Part of a small language model's weights.
Size: 9 layers, width 96, 3 heads of 32 (1 for keys and values), MLP 384 tanh GELU, vocabulary 2048, 1.19M parameters.
Architecture: LayerNorm before each block, learned positions, biases, tied embeddings, capped logits.
Each number is 128 + 32 x the weight over its row's rms, rounded and kept within 0 to 255. Layers, rows and columns count from 0. Numbers have three digits each. The size before them is the row's rms in percent of the matrix's.

# q: layer 6 attention query, 96x96, rms 0.144, rows 0-29,32-61,64-93, columns 0-47
# k: layer 6 attention key, 32x96, rms 0.149, rows 0-29, columns 0-47
q0 115:090102136117165181132097163092114135150147116211165128158132120139123093187106112136088236122096113115162067118068148123104133137119172168059131
q32 081:116192138133111135066130082112133127153136155172202141118123146164140091163123141109151135164185094145177078218173172101112084102114053113115163
q64 095:112095151113084125171139181133171137125088154148074109104145087130131049117129058164097156215170126132209139155102154165181114099114095149174127
k0 100:068070191091168142164096160127156139145107097209142104150120125127116055137185052156099149137103169145151112113119172160143136088115110131119143
q1 095:128140135200102152153139162122134120163088076121078153066139142088159136159143148147079132093112129121088127079186090127166201147114170162105126
q33 101:134164154107091124095119175098132133089190099146186135174166120071145140149092113122141098101141106136116137198155135189175100178135087144073133
q65 098:124108122119105109118103137060116073060068134185117118107116154182121143100157177122098131090125153111138157127175107218105113110083146125110179
k1 097:196144156130112117137088129104142107141044063102172206134146119106143144101163144152081085112125123114103066098167103159126128179160197065120117
q2 092:170120118115174124110081083138122152155139208138163111099078139164161115164142116139093106145093181163160134102097110152072115196145141140131096
q34 068:145130089169143095152080084126102088066090130092176096091116123188149123096144074134162112128096118137175110152070123073108108162164170123134160
q66 114:133108095119161168174110079117120084150116179094164109106075125111141109153137139105161119066137139157162105078092147120119147173131194160066130
k2 096:126123108161190143128062068159081166159133162085167151082087146125153104160133112140106109096137098174136093099127157153083104176172168145124122
q3 095:091100173112136178143041115096123135080119107144166060133172149139172134122089098083092164075081115138165139136094079127152165097142125154106102
q35 085:143089183154112112152114127119134208108105115101111189112183119120099145096129118137090245125072149183144106146153097145092118131110084148171090
q67 093:114119173063152164115098089113086130163136114089209129144129122008135171122105137082105126067147111096095112097134128124115164148151116164155143
k3 093:140105178071110135130074117114156097096139091092185173165155115120143131095083183136085175013163100151105142102074175119108140152130140142125169
q4 106:136138127133160139120140149185160173137142135121175088091080126098072190097133072135132155157139114058143091114181147156096145139115117137099191
q36 140:098145132087135104095135181128110155101176112124151163172136138118108137132087147130156055091151116158166107190179115167080094214124082142134166
q68 105:103163136110164157143099172072139122086079123118150120083123096108133135091128090119167156199131124175155154126108114151102193079113107208137181
k4 101:104126146141107118130118146121182150097099135108175076154073103073068161124107100183156103174145163117121070119162110132130130143117142151124100
q5 094:172091131063117151160135127090143175075180081100117129106111062102107117168197097144123184115186090094167129102106154094102123180107122098062085
q37 098:160181124115129123169128139070168095118062101072122122055094088126139112154155094161094147120142100177106157114093123097171150119077192101137153
q69 119:111144094108116157140103139142136182128100161063058135083162097104098104126210154120101169151162118179172165116090079133123117087176117096126089
k5 105:124153150083131208160095127141125180137112115085161179144131097080094052123181111111152172162158100110137193105107071134090148147121134108112149
q6 108:094127185107089151106099103174145136077123165099130077054161130120117090117081102125147111145143201152163130164099112145110143128139111111155092
q38 133:141177187134122074063131182137091161104171115148151123156117168173106148138118123126182101086107128149155137199173095172113076155129080113111122
q70 098:117124171181084125080067135116082163072150136168115091143159131130103090143117107146200155125105150126129118122150117174075122114146104143174156
k6 098:085140217108101156137101083163144133063128160134138092164114151158129106105131089100157151119143206100117114129118147147152136140173099168099070
q7 094:118136086121100103175129133168135077154143164141123140098130105079138121079154163129105077083132060148167076102160125170141163159169097118042168
q39 077:149171124151150093122118111125107134153117121106160114066098134151174133117148140116072120138100110166112099115147086108146169146136096121088187
q71 100:169142144100097116089106112148128112116153174148127121174093171151084126136173147067126104078118149197105095075146107192095129117130114142063209
k7 097:131178087112110070135134084154175099121144141108082115128107125140087159150161234162131109096131122166138056146093088158101138152115142123093129
q8 106:129157130092054089138112112126163084156108134130114167095109085116138181097132181112095187126149097110113126101057141045089186165150114144112141
q40 075:142121129099134135098133156139081128115157104170137146117152085121114177103124229132136125073164070074174117139079152100145141172085095076146057
q72 101:116163144140075127084148131063120116172154187100216146117104169114123195176113150117099114140141093149106138134137173101073091150128072166108098
k8 101:133158146128052117167128191122123113139159160132186207143113106085139157164126151073108128142111119119093125124139085077079156153195103149096112
q9 110:159139178180107097172130062190176096153118070141140106103101129156054119132142137103151165129135145158127102064208121155141169130117127151109139
q41 100:103109187131093151173154167178193161173162163137180108128104122130048139161128146111144130182128142124147138130219134148122128116164074144121121
q73 097:142124177170103103188099118138196165145137081130185121066129106114092133144113090122116080138113153120132104113183110115163123119125124185089155
k9 093:104139157158096084138088087157138098197115108133146141113106132141129124165120158113143133098141158071101083127195094112126131144076116167163178
q10 112:135106127118070106130185123118133204153120067132144140090159200131141102106147167115163118179117142122116105135132100116085144107099150180153106
q42 074:122173129144136124182052146125122078153079113117148119100203102085142105116128123082077242207114145168079151138110105124123163019143139148089132
q74 110:117095139144116140129100099131123171156134123159146153106196146102141133138157183110094136176106118086073096175162108131087181138108146173178070
k10 099:103066137133084118134130102112115148119164100110126141113172161146114139108175170079117166190112137146078104161127111128109143060109180194147064
q11 093:153139128100113248165120116170138139104099146106118089106077116128163115095197087104106141147116103174094135088157124166128137143064166193132139
q43 071:074126113137120160169169140138099058144116103135146155074111124067097129106053075108086137118121124125092132147163121170125091141112149101157200
q75 080:132130150098145139202173131162089170134175113095161120116070091114144129093151170099099089125108092114141091198148104144117064138082119137121183
k11 095:154098187082126136200165146131141192139109096099114094125096088121148119154162117136075108109171170141111126186148104178148047123035116173134143
q12 101:159159153126161088089108156191144121087097166067102157077185071118118157209116102092126105113125084157163114130141104132131172129140147153155095
q44 121:165117175102090167111124175157175170130172089106169112151139178126080132155113088085174096161150129168132116183215110120115077104129038175093167
q76 101:092127114068099127129113068152150164125181134149168112141112113110110108173116108118155072111132117188123133110174129127117173133102145220114161
k12 096:163139131115107104126128094165217170136138167091133104100123088116128171195135124147062095126108110158134119141131102050115108146117125191150095
q13 092:088144100082116166125086156136120158142126117104132142121121130138109182139136178116145150095139216131124102095081074158086153120116153094167152
q45 121:160140138102138138041094139158077148072180098164151110161113134136125162128118114145206098086073127136169103173167115179105109160168096147124116
q77 110:128143128088142172137095174155119169093175141105123112131139112106106149111179108096122180123109118134125092085135084158143210113190119140107139
k13 110:093149138124118157111069125128096108150178128089124114237066097130115163137087105155177175132120177097123084130101109135154083127130168143155111
q14 078:175161124115115122095106083152120146095156175136071168148104093142079101108184098152120158109066134166167105055099094212157053197151107136134135
q46 080:144165175106155102117059166154122172083148157127097093167096157125073165119138124123165154149126128146125089125147113102143155133093063186140122
q78 115:098072115094068071128102116072078127089171170141108142193139116131139125089124108136223076164116104092166102054123132176124132116128115191141155
k14 099:132141126080198106097116128088074143132144167136114169213105134103141117142128120100140121143101093096168087151124106175154053146160119185157098
q15 096:092137178165154211147133148098119110131113123102118142136195127113183219134128153126082139176104118139137112148118144096143099126036161111146093
q47 102:079066089089079123133121177143099177137155141131144114156162128071138131128125145127204095140186115106167111147146145150080119210092081141134110
q79 076:122168116166149124171064144148158080159048109147072166158220147128117146092129125079139231116160137092130035148143096133128142155153105111136129
k15 092:118141174112153154148159149156098092171125114081138155161153152109094196117170142148177142197111139138128137100149132092130126147115147124150118
q16 094:147123105162137153172114141169080110122152060167097137111098142177090091126148162125103178156123123085134115076197142133096156108104133131092171
q48 152:112121127082138105082162152100102149122197116126187138183152152120124147135101082150196093141123116109170115174189156181100070182150093162125133
q80 094:100201122089115148115145085154058125131102178160069140116124144141114108120126140120127134130068189127172082089149141153063148082121173155167166
k16 113:137137117123188109190121121142145119127113096131122128145109175179122127155146186189145171110102166096098124077221109107163140134107104173100160
q17 097:133094167074201115098116110129110167055121113149148127132098134102089123150180112091080129162118127188092111130125135064166148132116116091149098
q49 099:106099090109135099086081185116102143103135103151106165166169151077134099081107119129142095126183128121216151168140132169114099160155087150149116
q81 100:111127125101144109082121142081103082061114108119144140143074139096155160114129083193095122103155133109174148048102137208141166105118137109196159
k17 100:104103097087200127120113107080079072080092151074123147137079125113169171132144105192095099150124167147157127101121122113151124152121135108142117
q18 099:088113130202109128126136146173195118104121147118107148128114129111114110140139133122110138161135142131111150147096060146112140164144115081091143
q50 086:082154116153164068154122081135114062123086153136092158070130068138137096092166140116133182119114127176158181102088133161116112111127158093123131
q82 108:083149135168167144155156122195171168145094158113128152169162122087124100137135128078036194117089095131169153126109160196104092103175149150159074
k18 098:068135110169126133171102120157153169134141078133128155173113146172109088172128170093105136150116116070089174157117137130105137110137098096073105
q19 093:137144130094165173103057119061137100099128100093176106089171122162099133179180193118119137086128153156107148146141146235123160119104116164098121
q51 090:177120127101149129136120085114153075162098135110134128117122117154152142165137100139083148096150128129113144115112166106131155114136159093104144
q83 099:168175145149103145118216138123135121159108077090186094090085100120157112160128186117103093086148109156088134178172140092164145119167166161093153
k19 100:117149075095128178117159125109140127167152100067194110094122110128163106185154143136098167080098068179101175146180157148142141162158135124087177
q20 112:161127120147072172203211112135150175108130177165085127128118145162111130150178063113129080114118156151133110128123097159144141102119156124102127
q52 077:116046114100190135151155079142165148137138175173057104184153118156175140166117117162099104111126124100125142068090102136151149125112220110177098
q84 098:173105146093128111174143112087114176116169093207111132148098169110156138094113139130115043080144188111106128171129158142106154121093124101134038
k20 098:156114121172122131119126111121128101154162183159089174121073173187146084110120175172130047138126096139139121100083169087158126109104210121110135
q21 112:117145142112183098098117085125101098170099127098131155068198134134198107146125121167154113097060115061120113156085154132134106210140160129138064
q53 070:119093087093197039094173123108153086138140158124128119155170070134167111196120122173154145141106147063093116125116171126148073146141168124125109
q85 103:117122124141205099097145158151084139072111103166139073149190141123170113110166106191154059170116126114131133138096083117063131164158110107150089
k21 102:113098182132092066064136093140130079121137138149143095130198118131176115148124131238175102146108160095124109130108151169161132203173115100148099
q22 107:095129112090166101112194103108155153159083152178123119169132145095138099151091184098126085148153139103131073171110089058163079171127161089154084
q54 118:149163093123122129168127065091153072108061161118107143089063101157145136124159140169061165083071126146089115098062130129159113153115175106128148
q86 115:119148119161106101105195089106126124136083177127086140121110150136104099174107175162155136108152128176173115112095119093101113181114165127169101
k22 100:112106114136099118125187111104154138115065159120136146157164219175072044127119107086143126114160104157117095097099116129113151171172142106209089
q23 105:091106108108175124140102060109169141077152127129058147109148131096158167095129157134148119163093118142112208072193132148079199126166137164091142
q55 083:107163071105229115141122082090143048061076154095100139134158131143133102134160123122088123138129188103126191102058117105163154112139140081159137
q87 100:097072113151174123181101122124143169103093098107045156146199130076119142095155147127102184116110131060125155136141137129172166095155163138155111
k23 098:097101115133185155174102075116147113110154098093059135166117104121174144097120120120111096112094111076072198119087145154092176155142192108164154
q24 108:145123161156124119132098168096143131090146155166139110224164174113100065138103127095088068192063174117122154204179138182117090155125059096088136
q56 087:167127128162122158161122145076157068109078134133130131064113136143112161108116043124141206175060127106092112077104148150095125139133175130154159
q88 102:144091186100120115164170170097164135077122105185143118192109191140107157130130140079086102161053141062102192152119119140103130144143107130060128
k24 102:168140159133116141116094150121124109062084117166129101115132164104083099112075120099103135175098140147112164148158161150121123114153143140061104
q25 100:133155176093090128119183169111160136117158090142089077135068170098122166127178111082099102155122156215075153078164124108125104138168120067135149
q57 083:130177138129106147089165084142127147137173160139154108089101180171125173142095117072204091127077136142050114161159096124135096107146133129068109
q89 101:117188145168115134144139150134142103144135159080092075094135061132197156085183075096138116156144127179091134058151086116128142105146127148174124
k25 094:142172122132169127091118154168161125096143110126117090099075129147170162133177148081157101144069170162117152095124098092124122125183117138201076
q26 124:103121127108105135149180154116135054159155080125158146142171189128112138159126122124110124146144138084184099085054100160093118137168167071162144
q58 083:121131139167186175182142117143129071140080129161106100071105126118148156161137101203089128121109154055089129067058131116129176118119200100183151
q90 097:111121118142174141103190144078136128140153120114178093118053128137183134153129148137102097163142140048112156083107179130176084165143189081106173
k26 111:149160106154070145127185129098147092140170059141170073075112208122149143170073105132154089189150117064131099085054081151141135084152169114155186
q27 106:120166102134165086128128091118145125157150094128118097162168057177174128132121079159114087101114137053240153107103170158154169109137144118128114
q59 083:128107106078149103105098140121077072107093076160137134106149126139144132114102124188192095147157148092096114124096107165119217114138122123125172
q91 109:073130062116132058178092107087147074125126098130149184138174126152157086095074138189131084135169147077205146125095149167117174112170136124154148
k27 101:117118093163131075160176100153165070150097128088089135096141081157143118131066138175113137097144136124182170108129069107140142110172168152155124
q28 114:126135146104060120085151165101150176148160087113186123137136144128115147110131069181135132156113162136167176020164116166106120128106112137115134
q60 113:105116139051144108118220146145159178160208104146189086115108126105128187158105073131172078106129088111123118140206140147146091160100141094106122
q92 091:147092137096110152156126113149140121195155127211140183151162151103066155067120102140164122122066114100128132060185124196136101107144117170152125
k28 107:102137155135114108093141117134156170184169127143135098126139184150076166169111134173124133129099170083170127070121103120099102150078098134146125
q29 095:153116163117109102188144156130100120126152077144128146078141125119098148096163133141095105128131175136117177091167181125146088166170052143155154
q61 092:129161164116094116126141137179166145141167093128105129098161113158111139122147178112158107147174148185154142165144075068136107153062074182149130
q93 104:088094102084160100149134078087096125134090082160158111087110145132145111125147107165147077167123151162152173103169202065100137186076126162125176
k29 102:109116114105113097207144129106158143151123075118096136065120115105140125118157148171088088125193159147116151119127159086078072217128124142122102